config.toml
num_hidden_layers = 9
hidden_size = 96
num_attention_heads = 2
num_key_value_heads = 1
head_dim = 64
intermediate_size = 384
vocab_size = 512
hidden_act = "squared_relu"
norm = "rmsnorm"
norm_place = "pre"
norm_eps = 1e-06
positions = "rope"
rope_theta = 592000.0
rope_fraction = 0.5
qk_norm = true
attn_scale = 0.218
bias = "all"
tie_word_embeddings = false
parallel_block = false
extras = ["some layers without attention", "local attention windows", "gated attention", "normalized values", "capped logits"]
init = "normal"
init_std_qkv = 0.0426
init_std_o = 0.0
init_std_up = 0.0426
init_std_down = 0.0
optimizer = "muon_variant"
learning_rate = 0.0123
beta1 = 0.93
weight_decay = 0.015
lr_head = 0.00979
warmup_steps = 41
schedule = "wsd"
decay_fraction = 0.69
decay_shape = "sqrt"
final_lr_fraction = 0.0
batch_tokens = 32768
max_seq_len = 512
doc_mask = true
train_tokens = 159000000
max_steps = 4853
dataset = "wikipedia_en"
Each number is 128 + 32 x the weight over its row's rms, rounded and kept within 0 to 255. Layers, rows and columns count from 0. Numbers have three digits each. The size before them is the row's rms in percent of the matrix's.

# q: layer 6 attention query, 128x96, rms 0.19, rows 56-63,120-127, columns 0-31
# k: layer 6 attention key, 64x96, rms 0.188, rows 56-63, columns 0-31
# v: layer 6 attention value, 64x96, rms 0.201, rows 0-63, columns 0-31
# o: layer 6 attention output (transposed), 128x96, rms 0.179, rows 0-127, columns 0-31
# up: layer 6 MLP up, 384x96, rms 0.253, rows 0-71, columns 0-31
# down: layer 6 MLP down (transposed), 384x96, rms 0.0631, rows 0-71, columns 0-31
q56 105:094065113106081189152141141110131141137109134082179103184151147128140107102127141150104163099131
q120 102:136116177110149147136100105119131142146156121116126106128076137164126128102087099123126183125101
k56 095:097107119102134143132074128098177144136133113132086091077182064183182120131166108159125148090144
q57 110:161112151184117141143156173150097130102113138129103179145110102156120154096155118116158071146168
q121 100:193091201119115168125137186178171132121101172127163151124085134127146110149174103167103155083078
k57 097:084071164088175096103114125065163099116131157165137131144133120155134122106113139136151136110148
q58 091:156140129196101129212120106148151157170123139174117153129080131066091159159124111148132081131155
q122 100:131142142152104092171136156115115169147150128111105153124100111125128120186115100129234174145068
k58 094:107086126188138080123132186117081059156126159121164148162145122158166103099120113146111119114091
q59 119:135123145112132072151129070163150091145158112093109165141168098160142124133144031087126136154107
q123 100:107075140094093122200077103128120120170116148153113133147172097166118079086138115109148101106127
k59 105:134173039163067138118078126028129115135087152166133137165155136138162174124161122100126129112129
q60 101:118167196102145129108126078169163055095123206155155158103136122196125159125120133090074171141140
q124 102:123077155171114132160137130125151155150118111129120110163108130112203178151132141145177155113119
k60 085:137090143135138160113113077165171129139159107133111145200133061111158153124166101113087115167125
q61 093:118137145108235097156113108098141095117143152148143109135117144117136101111220118083184107083120
q125 102:128106094097081155182096102117125111147155152175152090147106118109128132203087094122154109128192
k61 097:085132130151106157159113117128119064122098115087095171130126126132130079103098136119096128125107
q62 096:131092095135161126183172189118155180134149135146112154151096081065164144093097140175151134148162
q126 104:129050093090109115102141089112156127121138172110107131143125129041119141119158127128136130091175
k62 098:080118147105101118160104174102112096167157104216137160108110176130168080173110162096134145158159
q63 095:109120126140147153144107097114139149160156139132133165191127133139173139115070068174161158092110
q127 096:182186176170178127168127094156154168120156131177160083114113083158052117125137095146145105116135
k63 093:136151122207077093197097119157094133067061133134121092184113114157202109116183131079148134136146
v0 094:122092141175113163176135156103118167127124123106125110181147130152098155153147183093137132153072
o0 094:149150146142151159098135185145127118132130099125157094138164124131165112148127154138135140147072
o64 092:134123130186109117152103129137129062142121142106141098084162069145151137160149104120108191144159
v1 101:084146157109101089120128117126141051122116151135143107170115161142130111098105111111130224134144
o1 094:179142090118111120096152125137096186126179114122151172126093128123044119074077098087117110103114
o65 095:153142098110124139154147134049139194121184115139078177139110120159118059199192162099140157071171
v2 100:174076099115084140159092158157171160089133145146094157135100140146127110154111128140122095194126
o2 111:163161181098128133129111119180117117060144144072101088139149067092168106198161151108105140098120
o66 095:082148085153147113183090123087121086143162210131102123141174166135146126146050190155141150171142
v3 095:109133135193072165157087135140135116186141075136118047081100125133137066114152129161143178099139
o3 098:104109131132031157170125140139069074068133100106140144130108109123176118114124124152132068129070
o67 100:148117077071140086113144143140142080116115138098122103166138164161160147120162089138173132125080
v4 095:173136132115170103147120142202128093071128082067152139147103080131136161106117124156159148135139
o4 104:209085147143165123138116136120176140195102103068135125110144151097137109070115153111064100148113
o68 097:108168165086118106082140099160100176049128146123098121182074165149150119161135168087191175093105
v5 102:136097115144110127079170165095124132094040132065145084160162114156113161103134173173062109133119
o5 097:141122159075151144109169081123099074114152157155214078154143186103110093136083146077153079131121
o69 101:182119108112108148131146087095151085134134081164155123085115049168141185154148132155083081101108
v6 100:114119098130157164135135115081134076128086173164114134186163107116097136106160091116119148174124
o6 099:161143125111079098109119126113135094118161140073147076161129174094078126085198128132186192144143
o70 096:152143099124149135143136082149148113173191128106127182105158110154104157158146129146156090168103
v7 108:225121102141141130185161082143138154100074097112125137154117134125087122095122122135102141131142
o7 095:108070111192178148119121106148124114140148172079102128197056114119124087140099116178166161117127
o71 109:106093099101146170104124095117115188100140169128134063093177138112110099153116051096162144120105
v8 104:146159113086123099148072042125121161108166188069082143140098134169086166121148088076182141158141
o8 106:159102155198125157155053107108133131194157125101107099123098180137068113110127120118089182152133
o72 091:192120081121089113089128073201091164155135095123091118109134111136166154149115110160163151154086
v9 092:173104142124105173151103098167110137089087069145062068082140110117181173143091120175169112147095
o9 090:109138107140148131141096154110137089143133135122143120170103070162148129082099119097182122155156
o73 100:132171128063164081164136097096150121172096142122126137088143118079115169147176157139091140130116
v10 097:069113126143088151174171100055152122134152098053143131132134114110160151074087073142183114212059
o10 106:093094091169128068094114131086171160114124173119080097079088108141069141100136156117116131157094
o74 097:129147071107108100118168126158095122149118147117143125107167127132169124079159106110133149105143
v11 100:148159101110137117121173120114098126167171182121112147119144136096072145113139153098148151097102
o11 096:110161145085173135122130091102102063156127154105074135131190161143059188133086201129120136175135
o75 100:152160130129120137157171108100165080163120074160133159165094146131128061128160135119152107189138
v12 097:132105096139028113129191114178130092154159140099168116146082094156077138141110155181106111114107
o12 100:103099103168161093142174165116093078099120142116147120132078114111179161127087123147126130103056
o76 096:116163118099053135098097124148088157128151160158126089180050130152094133082103138172171165088141
v13 100:106135152108116142175150237114129162177102112078089130116100098129111084102135122084132120131167
o13 109:137091141084152127075191086165135130132164125150111118135147221138171115148084084123105103136124
o77 085:176143132166131123132124072159131160108081095139136096177148099063121123040154063112096111107114
v14 102:168150147089136137162129110134091163049136170101139080083146173132062129157190139112159108129173
o14 110:149133088128108094184102088119185159161142141081126127151103114125121089140141124121104118176181
o78 094:147127125185167098159155151052095111136179167151112122101104162122187133162125113138159092153083
v15 094:132157066126126120142135173137117139144055150102133098086171120196117125161131105127096127134192
o15 095:098114152153080085115170093164087153155097164174094064093182137123126146162092041131143077187121
o79 104:091101104168127150085128116094106127091147043135060142105131077116071164107073139142187111120130
v16 099:095151159146033092109173078067095131135102131070143153101172151159125151095155160123219131157122
o16 102:154112129151108091091110083128080152127090195145120131110107212147098144164091166102118097148141
o80 100:151101119153137127148166172148154170157157100157112121179176109110189126076146136166100159060138
v17 096:117108156190148132128101154165133119142100108147135092145137136127140082130153141077152139153099
o17 097:114071138057140100147157116102115110165141125129126162135142163097177109101118182151124142069112
o81 100:087120076124135097137120117125113073124116156140137104044154121136132150142070093112068114113122
v18 100:125165060130121135143214146151125175077079134159124133107132136139146118139168123139131145141030
o18 092:131104167058166152115160142126159170067106100171145094056123162082174118201108149117175086170144
o82 094:142126099136163162169135115099126111158133159114091185116104170131102120091120146097104162135113
v19 099:097148088149107142093177129128157155137119135107124121091078147118143144138096096047120071169159
o19 097:109117163177053125125144093196161182120073131126143110153098114143126142185066090116114144163180
o83 097:156101160160143111147049153119118136136131092053016154095137154134087123118123135136176061079105
v20 096:112091148180129082112154129147102174108126126125163109210134122079124087147090161092135181159139
o20 112:189120154158109046202121073135122187128151096126141146082087096053109148169156149133120142147094
o84 094:131074120078144164152120172112144175088143148159190132096108154124070114125162099166174127101165
v21 102:113173122132096095098104120099174123119163098135155164099137080152114075056175106157122150136105
o21 104:099131085099156189132093094118137163119155112116099116097124090150108106117174126066108124161115
o85 093:120143080125107138122176176129120087135102173119120173179143138063120134137134056160154085135168
v22 104:153071110109152072161174141145119166085125202146157138085139159131183091187095148136145161178140
o22 096:133182122139096158173108145120108118101208083172140156170132109093188161152144082099109125135170
o86 105:127105134123106165109168063083117133144184192113145124155144192185116173165162156176111120105094
v23 100:159134115152166167158165068098141124142102136134137148146155241160118115139122070136189124157111
o23 104:111130224118114122172097156090105143173100105104107108163161065155134103120123135122160104125147
o87 097:143165126102080097127116161164103156140154146095127148121116062111095114128099086178180101174108
v24 099:164110127138073119175058116152108119138135098128109086159088185130090108130117151093191122113153
o24 106:121106120122067102146087114130169104138183155125177183101192106109138134125103132133119159073169
o88 094:162088142147124147156165151144117147092130118114142093163088083107168139105126127127156129107168
v25 097:065118126149139142151144129109165143113095132160123147095145105090069092110156159101133133157153
o25 093:125153189127135183103152132138130142167124129089124133054123109034090158113142059069071146166135
o89 097:107164087108104077149154149184117142105147118154112073143164133123145150130111165131100124139131
v26 100:200123152111126187146142116128138164133099174164085147135146175147112141155113095120133140166110
o26 096:115136174126081164095102132161144073096131164107117139166084187131111163146107118105124147141076
o90 092:123123140134213038124132088117115136154154061145167150179168109180126118096128120142139163112122
v27 117:098075079109171123155084120109152128165111115141122115147125090080099137157175161127101149089101
o27 132:090166158134150146197127132179152109150153125106168056110127183079083125130051091123102131129129
o91 092:078141160127109132126179122134153123125102148157164117102090150139153090065090159146108160102151
v28 109:074110110162099137103194165151151142106101139080106123156149099107175145108094122102151070097141
o28 092:131112143154193137109111116157149091119144145094026145118180174126121095183163169110120131103107
o92 113:104110136093180107162126138113162154113128104170121093133101123149137160093130093178129120142056
v29 098:206136159106168145189079101139101133178129169121137095081160130129139058147130114124165112162129
o29 096:095145091171191158109125042117152169158106131148134152120165082109111080146083115122162145156177
o93 095:092125113107141150140131118120056141127149170073109127109189129181088115082099186161073070107107
v30 102:112155106189130184122154120129149092080131066143182100161081097124130148105155136104161183146131
o30 090:105126157155141112126098146169105150127107123141174143122171077166067144148105143168089122183137
o94 094:154097153081134148066153129118108134121125109192103116157123142123113139177160128163096158113124
v31 108:134077073108120114130118106154157125132105142071129091130152110182135166180181145156127082070129
o31 097:110106079110061142070182154122158078194179129151115178146146140138150088069084115149121102108079
o95 108:165102165088161116133203106156106132121137195149144085151124109108173138157107075159189126096166
v32 102:158136161104148105129106095145147070174129121076075145129141095153157088118160137120103120117089
o32 109:182154123130137158157096082107142096101195121116079138054147095160096067093087128144112078132175
o96 109:130140092186169202158093146143092154190089082117093139159122169132096136233116117102153066198110
v33 093:083069145121161096133103138162127185147148185115133094127100170114099117137150089146105072059199
o33 105:128122189132134135158156171078122162181143133131129206135083105101124158166130060177157171134136
o97 096:077111108182102124126127104175094099112130136187128166087121129160176150159171144129093098125141
v34 102:140085171054111103130161131114103142142109154191117145137074044116136118136127075088124151134099
o34 112:096138115061116095152156177107125097106127158168079079153122168129155091134096087149121138068110
o98 097:117159098196131109110099127052119125147154184165130156134088105126139103112081135070139136085156
v35 095:184152095138105117105136123126087197133120111171099130142156110162136131116145126083163119111087
o35 103:072166157142069139097100209137135137156150135162155157118156111097116143131096063095162116142094
o99 108:083126149185163164134134076141166019078110118127156120130130099112156096137130111157139099115133
v36 102:119150108088153200087170105160147169144143122081156068115119106099175161095094084124103066150136
o36 100:146119130159151169079177144114114189115150093158171205174165044103132149131068114143135112117100
o100 092:144094115085152143120149182115092116121136145106095139137122182156162124107133175172122119135125
v37 099:159039138080188136131125133113134094112089137093151124133154154142153104245087109130089178109157
o37 102:154149134129070109103086175172120113139113153136084099149142176171200121118146132133097139123115
o101 096:144200098132108145155157050136206176146059094139087103126148076130148121144096169166113120099128
v38 107:135188095172153106121104124142160133093099048178106163138065158118151114116138099120129181064099
o38 123:179165046127145156146075120138177126107096097140108159109115132151083122129137059158179189111177
o102 089:129075147167170185144177128116129122205109177177096130093085153159163134170159154096185101096096
v39 091:126128117133159087136174131170130100150166190162107077107128127163112166244145188084130155101154
o39 090:180088164171109119150166100138161173197135100121154138068157179106054148166122117119130149112145
o103 096:094162179146133115175082134092097131115079091163130186127180142071131133069106176166133102158142
v40 106:044110176126162117104186130178147125107136124136135110138117127105114133091102112117148164134180
o40 101:118086049154126158117091121072120116173103186097185089124137122081157123146130145126108100135097
o104 104:101050191100079119140125162137124144066118082092118139113114113158106119158151114174110185131139
v41 100:068130132134180125164117150079182174153144107139089164154097118154140122041148119100153099129157
o41 095:095190124122151133171116118076109108113153097123126094105122140157149108122168106108138092129136
o105 099:107069147131085102113093094141157082093117152106154087121136126109086171108116110095109151144125
v42 095:134132172092114129153062173143143143117119132098131148112152147091120139109168096165091079125149
o42 102:100163115087141114130141119106118125116159098181077173139149157129111147120163077132129128054139
o106 093:122096104101148090122127116167148113139174116156186088104150154173143128170101172128120146159147
v43 093:139220172161164153127088183114092106107164163067092143170114109166121171101143131096142142110090
o43 093:132089104117121139162080108073160146146145112116052109145140100164152084113156123073162148117165
o107 102:152148121128178138208187141146138089125118141164160082120100139123106107127150120137130159112104
v44 108:118123106177125113158112170079188108181139149131062159115101131111202070075094139143096169128159
o44 097:135110099114123124173084045144093139162120197132178111096116103177127165085089164175156151127160
o108 107:175113111108086067123109104116128166067174084118109072147111153113130172160037108141176090116134
v45 095:148145146109220105096163092144111201146162122101164111118116137142113092171148114105139137109165
o45 095:154113101182143116112123121080110110207118155111134108161136075140100173174141096136104149208140
o109 094:180150149144228090173113078144103118174162152132055118111217162158115124104094124202080079144103
v46 106:165132122171131081122127107131139128103208127070103157124152123186119099100189190127098123166092
o46 099:164138077145156155122110105082135152150171120083172094107093127159217115127141142137068128105155
o110 096:087124166115121150102106162146126137136063131115109144081168161151166117145137160120169094165110
v47 090:116126145204146071105121110149121097148166181097120109094134117036155146120140132115086169099148
o47 092:145123110123170121115189143186115130125089114178162165143143102084131180108079207153144212090151
o111 092:149094088160194086099171165133121086112114109130125168089121147143171141183083136121091138215111
v48 100:174115125093125148062150122136076110135097157121110130132177146188143099089162173163218096047168
o48 108:119061094152141153162202093130143154123138115061070147138077083163113153179138101146082062124100
o112 098:074129045104134168125094148131109118059131148147154177145130134147153154114099104154141148129174
v49 100:084083122185142091165161155090154136105169152157177123129169154092178123089170131154130137105158
o49 105:054072106163135091134157131156129110129066108139075181172139109149129133112145103161093145079113
o113 105:159123124091117112117118137099104122180162110135132115111094129103143074120158134145174120154051
v50 101:185128146107154146167137119108082123106123109127166101137135149122143131065131130123144145140136
o50 112:155163137075155133131094078151112053134112177141144122112134170147134083140079146087157170091103
o114 097:097126074151090143144125114161095111164091035160139137214183111054127130098152133113139139130115
v51 110:155123172090182115178198116056163144125115198148106104176126143102171078131202156110083161148096
o51 108:108188135105189084143124166145114165107118086044140114122144095134198100147115163107116161151140
o115 099:126132084057140108086142174133105106188132095098180075168153178152143162125117161117126106160130
v52 113:126194138067132097129153104064118079159160103134137126092107072145101077087128129124104152121100
o52 111:102119120120053140152103108172145098155122214147137136127113174178125113141130105177098107137076
o116 103:165170112127213120138145123153128112115094100071107093114137117102131140079183129133132068116198
v53 093:126120091099055120176183134125125160105097158192097139175094149140090128135137137173142115103122
o53 099:110128120140091115131215119144073093120126090083126177148176167092138096152173152118143118056138
o117 091:039142111111099114171107145130139155126170115122153158107125144149166056094095132128087122123156
v54 101:120086134076164086133110121118131111175145081136109144100153147095098157081155071093180118088115
o54 091:113079127100146113047114116132159113143131155129104085121159079154083168144117148203161112161095
o118 115:144086174151186207137132110127129150184100105132174137102088154114147106177157130138072178196221
v55 092:102131085153082138133119096125135134157100127119153155079085099148202113105137117138186098104132
o55 103:148116145142069130178175166124088135168087054139127140143128098178163124141125115129173072158093
o119 096:121146123116136168111116121169159124125143126157100114181093128138129168130096119177087143106129
v56 099:160176084131133100103105167162102116164103046117157137079103171144110137117145107191115148171132
o56 096:132136079186181129197134125144154103121044148105129131059098183129118150176109108129168131138112
o120 101:083111136145082169147167076114090089139134126121149103106118151214188126131163079143138149150189
v57 097:085146076145120147079133146116195108126137125158146111152141109101162098127118142160053124115132
o57 106:096063092126104106173172190153133113133092091164185139099096165073219151109135159158145142170113
o121 097:089086159082111156123113106156099100151135129121132091103099155162117098205160123175109172102148
v58 107:195085128126133137093174119142089148118114153143108131168164109181120122162169145123130192167192
o58 101:114091120118116143136113112086117165155146081102112157142128069093114168058108152144099116054129
o122 105:137197140172123139121117112131108106158146116154173159077213070139136080149128108106147174118126
v59 096:118056084157113128132175095152114072117073133153165095118013136119109173143149119172169177144163
o59 106:131131076145140081160139107141158151105073116115201114126104148098194216139189156122088198070104
o123 109:137134129079124053131124127080076121136167150116116111121105135119123128139064124101094118153125
v60 100:166132175150179132142173113100136112117163176136178188197145131082108128138155116075166178139104
o60 102:175078168224106140120126120141134140171136172128103039150179151127137104161166163175108157148116
o124 094:104160089118146139104076183138109132132128076113143149075133102090096091079101083112094151094133
v61 100:115133153124112140135159099175107091172103141142133108137094126100134111103149146083121127132156
o61 101:100153098094068115106116120118098111099107102144104085055127088132113139138116129153161196153179
o125 094:155121115114089079133136161177100096182123060122137191149103136113124160165123187159104079112135
v62 094:110184190115125100134095098126158179063099112116058150103153160095110097153153135125189181168188
o62 099:119045120099135092123085057121075123110112124104043145167121118107159155115043149092135126100167
o126 091:066122200145099095063142196139118075124136145120079149125103125073185102121124072137153114093132
v63 103:124123121103147196139066127098104162183091198108108171142138103110088155129101152150086112103169
o63 107:089170179079164157151137173132145077059115114102111094105083173097127097115120133174097127106108
o127 102:131118092093147148165096177140125138088096105086176107119148148117115153074124060123185161154102
up0 095:135115127109127176145124074135127118091061154182127132070173139148125069151092137106155157141178
down0 100:115156154151126101144152112189142183148081111071043084111086140114176181153135097136133133180156
up1 110:174073093098162144101160127107133090097136136136122105099159189157133079102127124072125127072119
down1 104:142166135146128150155098102110131071135087155146124173116143109159177071083119161103130106119111
up2 104:130080092065135126088142127081137119128128124144152093109168171120095183143104131107137117109163
down2 105:147131084082141117114119162108152122127087118138144111157163143068115124055133162171120151099096
up3 086:153103087143133089152063076101124071140089163124156180126081114170151156136109176157141113160103
down3 092:151155096137159128100119162163096081081158108070106116148167098137099114106157180138094102109125
up4 104:135154123185108160155105062117107098154160144130166112141107125134104166101154154150095081139098
down4 103:152173156165105161134117172113087181091106135132138088144094102133136100121081134101127142096130
up5 100:065108146139137139136108133146170127111126123082117096161125116107070139180096089106059132054112
down5 100:143169123141124111139135138106129172125077119174108152120059112106111080104104118094123137143146
up6 091:142100083100147176148053101175185133141129142160168109077090134131142151139134152135130167152124
down6 101:113163148142111116096218128122095176164130114133087176146117138110083149150119153131137120141080
up7 098:102118130153088121092162084141106137097167104157085148131147158123128164182144150143217068146117
down7 100:136148116069128134155084125122132130119119087129157082087147144132120139164160219104165098109059
up8 099:122129187111115113116136144154115119101104064134086096083109122162143139143148200138148151102099
down8 099:064085114140155123050109119108146144117126109135099126139097118138105083127122108193099141189125
up9 108:139161111131165143095063160117164117071067104118127108129134156052136105089143073134133070142148
down9 107:139042130127131135105124129123160146119082168201135106141092135205152108138156156164146168171106
up10 103:177130095106192101145127155151147143141101060183126169129088123128157116106076124134073134166134
down10 104:093116166076146155146137147114136144137160166188128084122053110124176110082131165186062118149093
up11 100:133112143171120114119148131086137111186199108150141089079173138160162100110158113143173065172106
down11 103:105153118041163119144132140096127148141127153151113147145148049089139139208115134095092091123094
up12 094:081112101151145166124104104094134073115093136123095180191160082155126153145121167204078143154145
down12 104:140170138132086159098109144189121103122151157192181132111082152084113153136128117187099034199128
up13 097:109124076136061112127075143156176137073121080092143170138141139122098151162081146161143172149158
down13 092:095099118179085154077134091112040097145138115167148144136119082205122117087176163164155168118136
up14 113:130130098141099139134160147171183140197124175086095159158137132071095108122157125091119164121102
down14 106:156129124146135133149121105165071135190138105142174173197149100149119121123161103132170133142088
up15 115:122121135123184143144133141113137100138134125155089116090060051057086161133148109142133161092071
down15 099:142100140099178145115065139169133158103149148137103202082132128138112103116112086112152085133123
up16 095:117112164187112078132201174109168107087169098191129081122145110134132084129093156086110151120186
down16 092:151093104113076136136191179129139121106113087131088112207118111148079074191100067170168136142116
up17 093:075114105178149192108160117144125129137163114104192095112150099117158180161122102126125159104225
down17 102:149128116222097124160122091136111116113131194117113132180133173164146114083117146092168186160129
up18 103:109129166111140103170170113162083138151089108135205177062187107125110150140102126088180104115152
down18 100:131164048103149100152139095084151142138140165086115144088114183168147166120117147150087107128183
up19 094:110194135196133109074094142124153140137094172159153197162136108143159046139111137097149161168161
down19 099:114174131181115131087111157167072105141154119121157165175092138137161148167097125121142140075160
up20 102:093097191140127160131141083114113141112184054187067112127141158188132101145123134130109093168146
down20 104:116054166101187149105113141102195120109136115141114071136134134142174064137111107155127123166094
up21 094:147101075151092094140099169133153126156101141183143100179107166138176136125133089023104122125185
down21 096:138162107126140141048142134101146150111141129119145119162118131156166122136118115099097057114089
up22 104:067087171116125122122128114151123076115133049118138106163172135163158124125088067101191134108152
down22 107:142078116072074127148150112218097149129150078115113135145092121108175104124161068179117147139174
up23 097:062122140155123131101118149092172125145081139154189076115127123174164136154144138169128055060198
down23 092:132086168104117086125104120107110144177048139127119104117104077114172128060117154162158182083144
up24 098:122125164133132170106125123178160163112157091147060145131118087116154108136194152109136099145067
down24 099:107114088160147178100161161155163043131138148134182092161171126171134111163170213096136096145145
up25 101:168195081136130125104090104133055104106097138073143152092151138114143097157146091132144131104085
down25 101:084093095052149091142122145084103134088122137132175165110149172067115151172146098182094177165089
up26 105:119088156105130136146190109134126126170143120170098194104041124090166169115125136145106149150125
down26 102:088184100150112139114155156113136155149120096174101082142177127113094132128073156078180096092104
up27 102:127147144113139144137097134124110166125130167166138110042160138120084148167141178145116125169107
down27 103:143097102054138153104115160105065178114171101099144114083167148115148121143125116170132129146113
up28 089:111171131191161090140154148146141084117139127123181145067124126180202112177136137180108162115203
down28 098:168120192134119117097104095127186126132174125127179171136024161147135073164137078123123125096134
up29 092:134119176120107110126120191143154147152135093146127179117101142046095152090124127123086116098103
down29 098:132210152111161088090172194084085149130138115142154104149141182140160132146135115144147153135152
up30 106:095109098176184119098180150099094118117148100104126162094131134131194119113091118122217115139130
down30 106:118162087138111117142087088066095132102120143108155086146139145190194159154119106123159120204126
up31 097:129180110190073167186073099131142107159170098175085096080194169104127080137141156133086096145111
down31 109:120138123185074107164145050121178164119113117132065130111044089124128149115157130141156138145140
up32 098:076137113086109112120176120127188107141104112138131198132104104128099127139168095164153102078118
down32 100:097116128085100115153057126135113101152142157114148131182104174134080108135069080139131134080151
up33 100:117162121145089118092102169153117098091156196093160072089130135184130118143104140115045099084144
down33 096:196114179159058089118103114093111173118122158122075143155135155104160103171069130141175160112152
up34 098:097104092161138157130142133160183154129138134154141125163151153161117160122116166180126135121088
down34 104:130136136060103147136188118104106184155109070118135129122198139141145098127140108178131130114148
up35 096:116132113106085150138135124167133143104103138159062101109135140106132106116182131160167129115165
down35 095:137086089182141107135074117120063124164149104233162109112148135143106107097145124115091160143111
up36 110:161107126109169128136218124113088152090088101139122133119189163111037153112141083093148147118137
down36 110:160142156081183103156131138145114122075097157101082137171115107153124178145143118126133131144152
up37 099:155131126117117148193153102176232090128153090125155136135139110116088191134088166144084143116091
down37 097:159144158169114113086114115128108111147147144161112152143106139198184097175138155107134120103160
up38 094:085092137147055112149109112103153160085168181142147116144139088138128153209112110136156123255104
down38 098:168171114121094096152158140105102158145109131157128171125114118140101133091039091075104065070085
up39 097:138041143096143166180164140134147101133153117188198142130115172134131141191157142113126167104090
down39 098:113103174105138109125084110112138086168184151116161165139079128115132133093147158117169146147091
up40 083:198100117144150081141125170129139133154093137101087084141106152173130152143130088140149149100111
down40 094:129197081108108159088146130140128069150155137107150159109112127140113158146144118152160068103171
up41 100:095119194144130086054099134110078090119136158133137131132171194115088105175174100125128204142101
down41 093:086129110147165197160123135093130158095169107117129137035162166125137144088110136140111153154086
up42 107:096162086140086122128091173157105161111138098132177091086138128139162121126112121169134142152083
down42 106:098153123092191184122120125134142127138084096188099128129089148088181107174064136083130150074145
up43 097:135099075148148109156122131128154143103155162106143129088077128123135121148175118148126158130196
down43 102:141127131142134138145106170067100123116127083139128089144112095158199163113162098151117123163158
up44 099:121120149120153007113128174149114136138093132112117088123162090143139118112129173133101121121102
down44 096:123206138141182076126109059134124134163061139090061136145092147123126122106115069118130106145138
up45 106:072100076112153143173137152140124144117130122100176165103138151135149139218111064145131205122141
down45 104:130167112107128159104153155098097190131089074143159128107109164181096156121109146110156156072134
up46 100:113092147121101062185070130160154115123115118109168107133107120175119085085139150119079077088158
down46 101:173088087155146162169152193170102138125122111115136174122171167109137087080172164096132106131115
up47 093:135196140170127106142160156162140095164137153088105130088063118166129139155143119135068168075130
down47 102:144132064158093117085137154116126148155143142150137133202153096102156137093145205147142152087069
up48 100:096088114136134135118117099077108114119146116061175140115136121104104187134087173096103178096163
down48 099:101132115091078058155076108115171107158131103125074181104125142084071081154166104165125103147115
up49 096:112112025101107083194145102128172152070159112142157159118121108134101101080110170139154146127144
down49 102:167146218162170111134147148148135093098080106122140115139080083137173166180070148090175115078149
up50 102:193149131155129157130098126144164126121159178141116160105100102152212145126205111038125075083110
down50 104:109125148142113163120149108097126129126103171167202095145114160109119115186069113120123136146104
up51 101:186114089132139108106149084124099137115157096185113148074189124156120063137177120098111154151172
down51 096:159074089109142091095129028126110127095149106110160125101151110081148093190192154155088133114146
up52 100:079136153192165177201132119144222122127134163130162150137130132110128114092136061121105117080183
down52 099:103100126140208131127108114132164144111152148147108122106148173131097111130111143129111165109202
up53 101:107192077200143097130139142155089110156088084106115135070208113104154149174149084163161168069109
down53 096:137120141109105134143167132113072129144094100143177095140117125098077142175171155123129130077168
up54 097:050114131169099128174128102098110141110142148154101121122113115134105155113079091153097103146122
down54 100:120168175156104131111156102131118210079159117103080156047069152111167061185187130130144126145112
up55 104:127122133167118154097081164144133166137118129117112110102101162089090133151127121129111126118178
down55 103:175139173163133151159122151119077195111160189110140097127106126092143077098151171179154183149128
up56 103:171133144130113134090060114175114124138106179157155098129138098120108138158124146130188086089126
down56 094:124107127131143136111102119140137143088102143156111213149160164128150137170109130162152134151169
up57 099:121201096175138166158160110180171098175100153150167112084148152155121148113143040118157131136146
down57 102:130137116123085186132117109090110152175156118134131144157136140171118137149103161151139152182067
up58 108:147163124134185143128145104174148093098142170185141137087086185099146116107126178122207138159132
down58 108:143154128117172145201090190125120106159055115188133104105141120136142171108202156082068136109137
up59 108:109115164139106155132161126102177068117131170114222060110100136165077120086090126132130166155089
down59 108:084118130123184100115079138096075130157126135145112157112140087123146156186143155126157107154126
up60 093:143145159170091100157139185116090175158137101156176103107119146094104104088139060136078147165205
down60 108:181142164164205183123141129132111104127124123155117118127161100112138142125099153168163145134182
up61 095:140174117093125100118098108148145211084141175116158188091147131069094164165089148131078172120148
down61 098:164092138115113062108089147114141097136114168165161118182066077122182113127148092084145151157142
up62 095:152171084227177162105125130108080172170098163148182174096099148133128114121136120122101173142180
down62 099:141152132163114123141138068139177143135135129152105175160080126063073108140201136113138122168085
up63 115:028221150147148122120103127149167109075078157111149118154123087137104134098069131144142104071125
down63 100:137147137127120116143170152057137171116152168133148131099090162099071109131128067123134066097137
up64 097:160141146104162161160152091193124087145146113145085182133142125154129132111098136166154173104104
down64 093:136088070118120116155133114119154157138133112123056111154080163186175091136054059117137156136105
up65 105:180171133181087112152159180170144137074140076137104115108108143098158089109132138148096150130164
down65 104:172109130111108212094143126138127090104092115063205122126164121083122125073095166129102071127120
up66 095:137063097192092142188138112140130084163205152118129100130133112145136113190138060125143155135164
down66 094:104099130156153080100161098184162180106088079123098088149148079174155110058155120150092165115135
up67 100:108095112148093139125183133099137168148122140121130125112171136076093092197122146131083119121100
down67 094:137166076123153149168097130085085135088176105063149129109129090097149105142109155130119123097123
up68 106:168122115111093134140111157154117142130123105161120097171099065147039085137137107145076149204108
down68 103:108139081180144059176151155101132154098173111145152126122133156135110088090156101131199072111150
up69 103:058115153072178130103152187103095143045095099168135150050177136142069084181147115126141189113129
down69 105:222121088078179127155149097088103150165136182124107133131149117168130104142089163127100179158095
up70 096:135091078128120150149116108180115095122124147121187114067104162115138126117123150118166055184155
down70 096:125094129150053074122099104186144168107127123125146097160123103110133103074140115148138175129142
up71 086:121101048107104101110175162126160100093126174156125143082070171138106076076178120136102126096144
down71 092:062100132151064181201109101111150128102115108147174125182108117209093093126114187151104101094127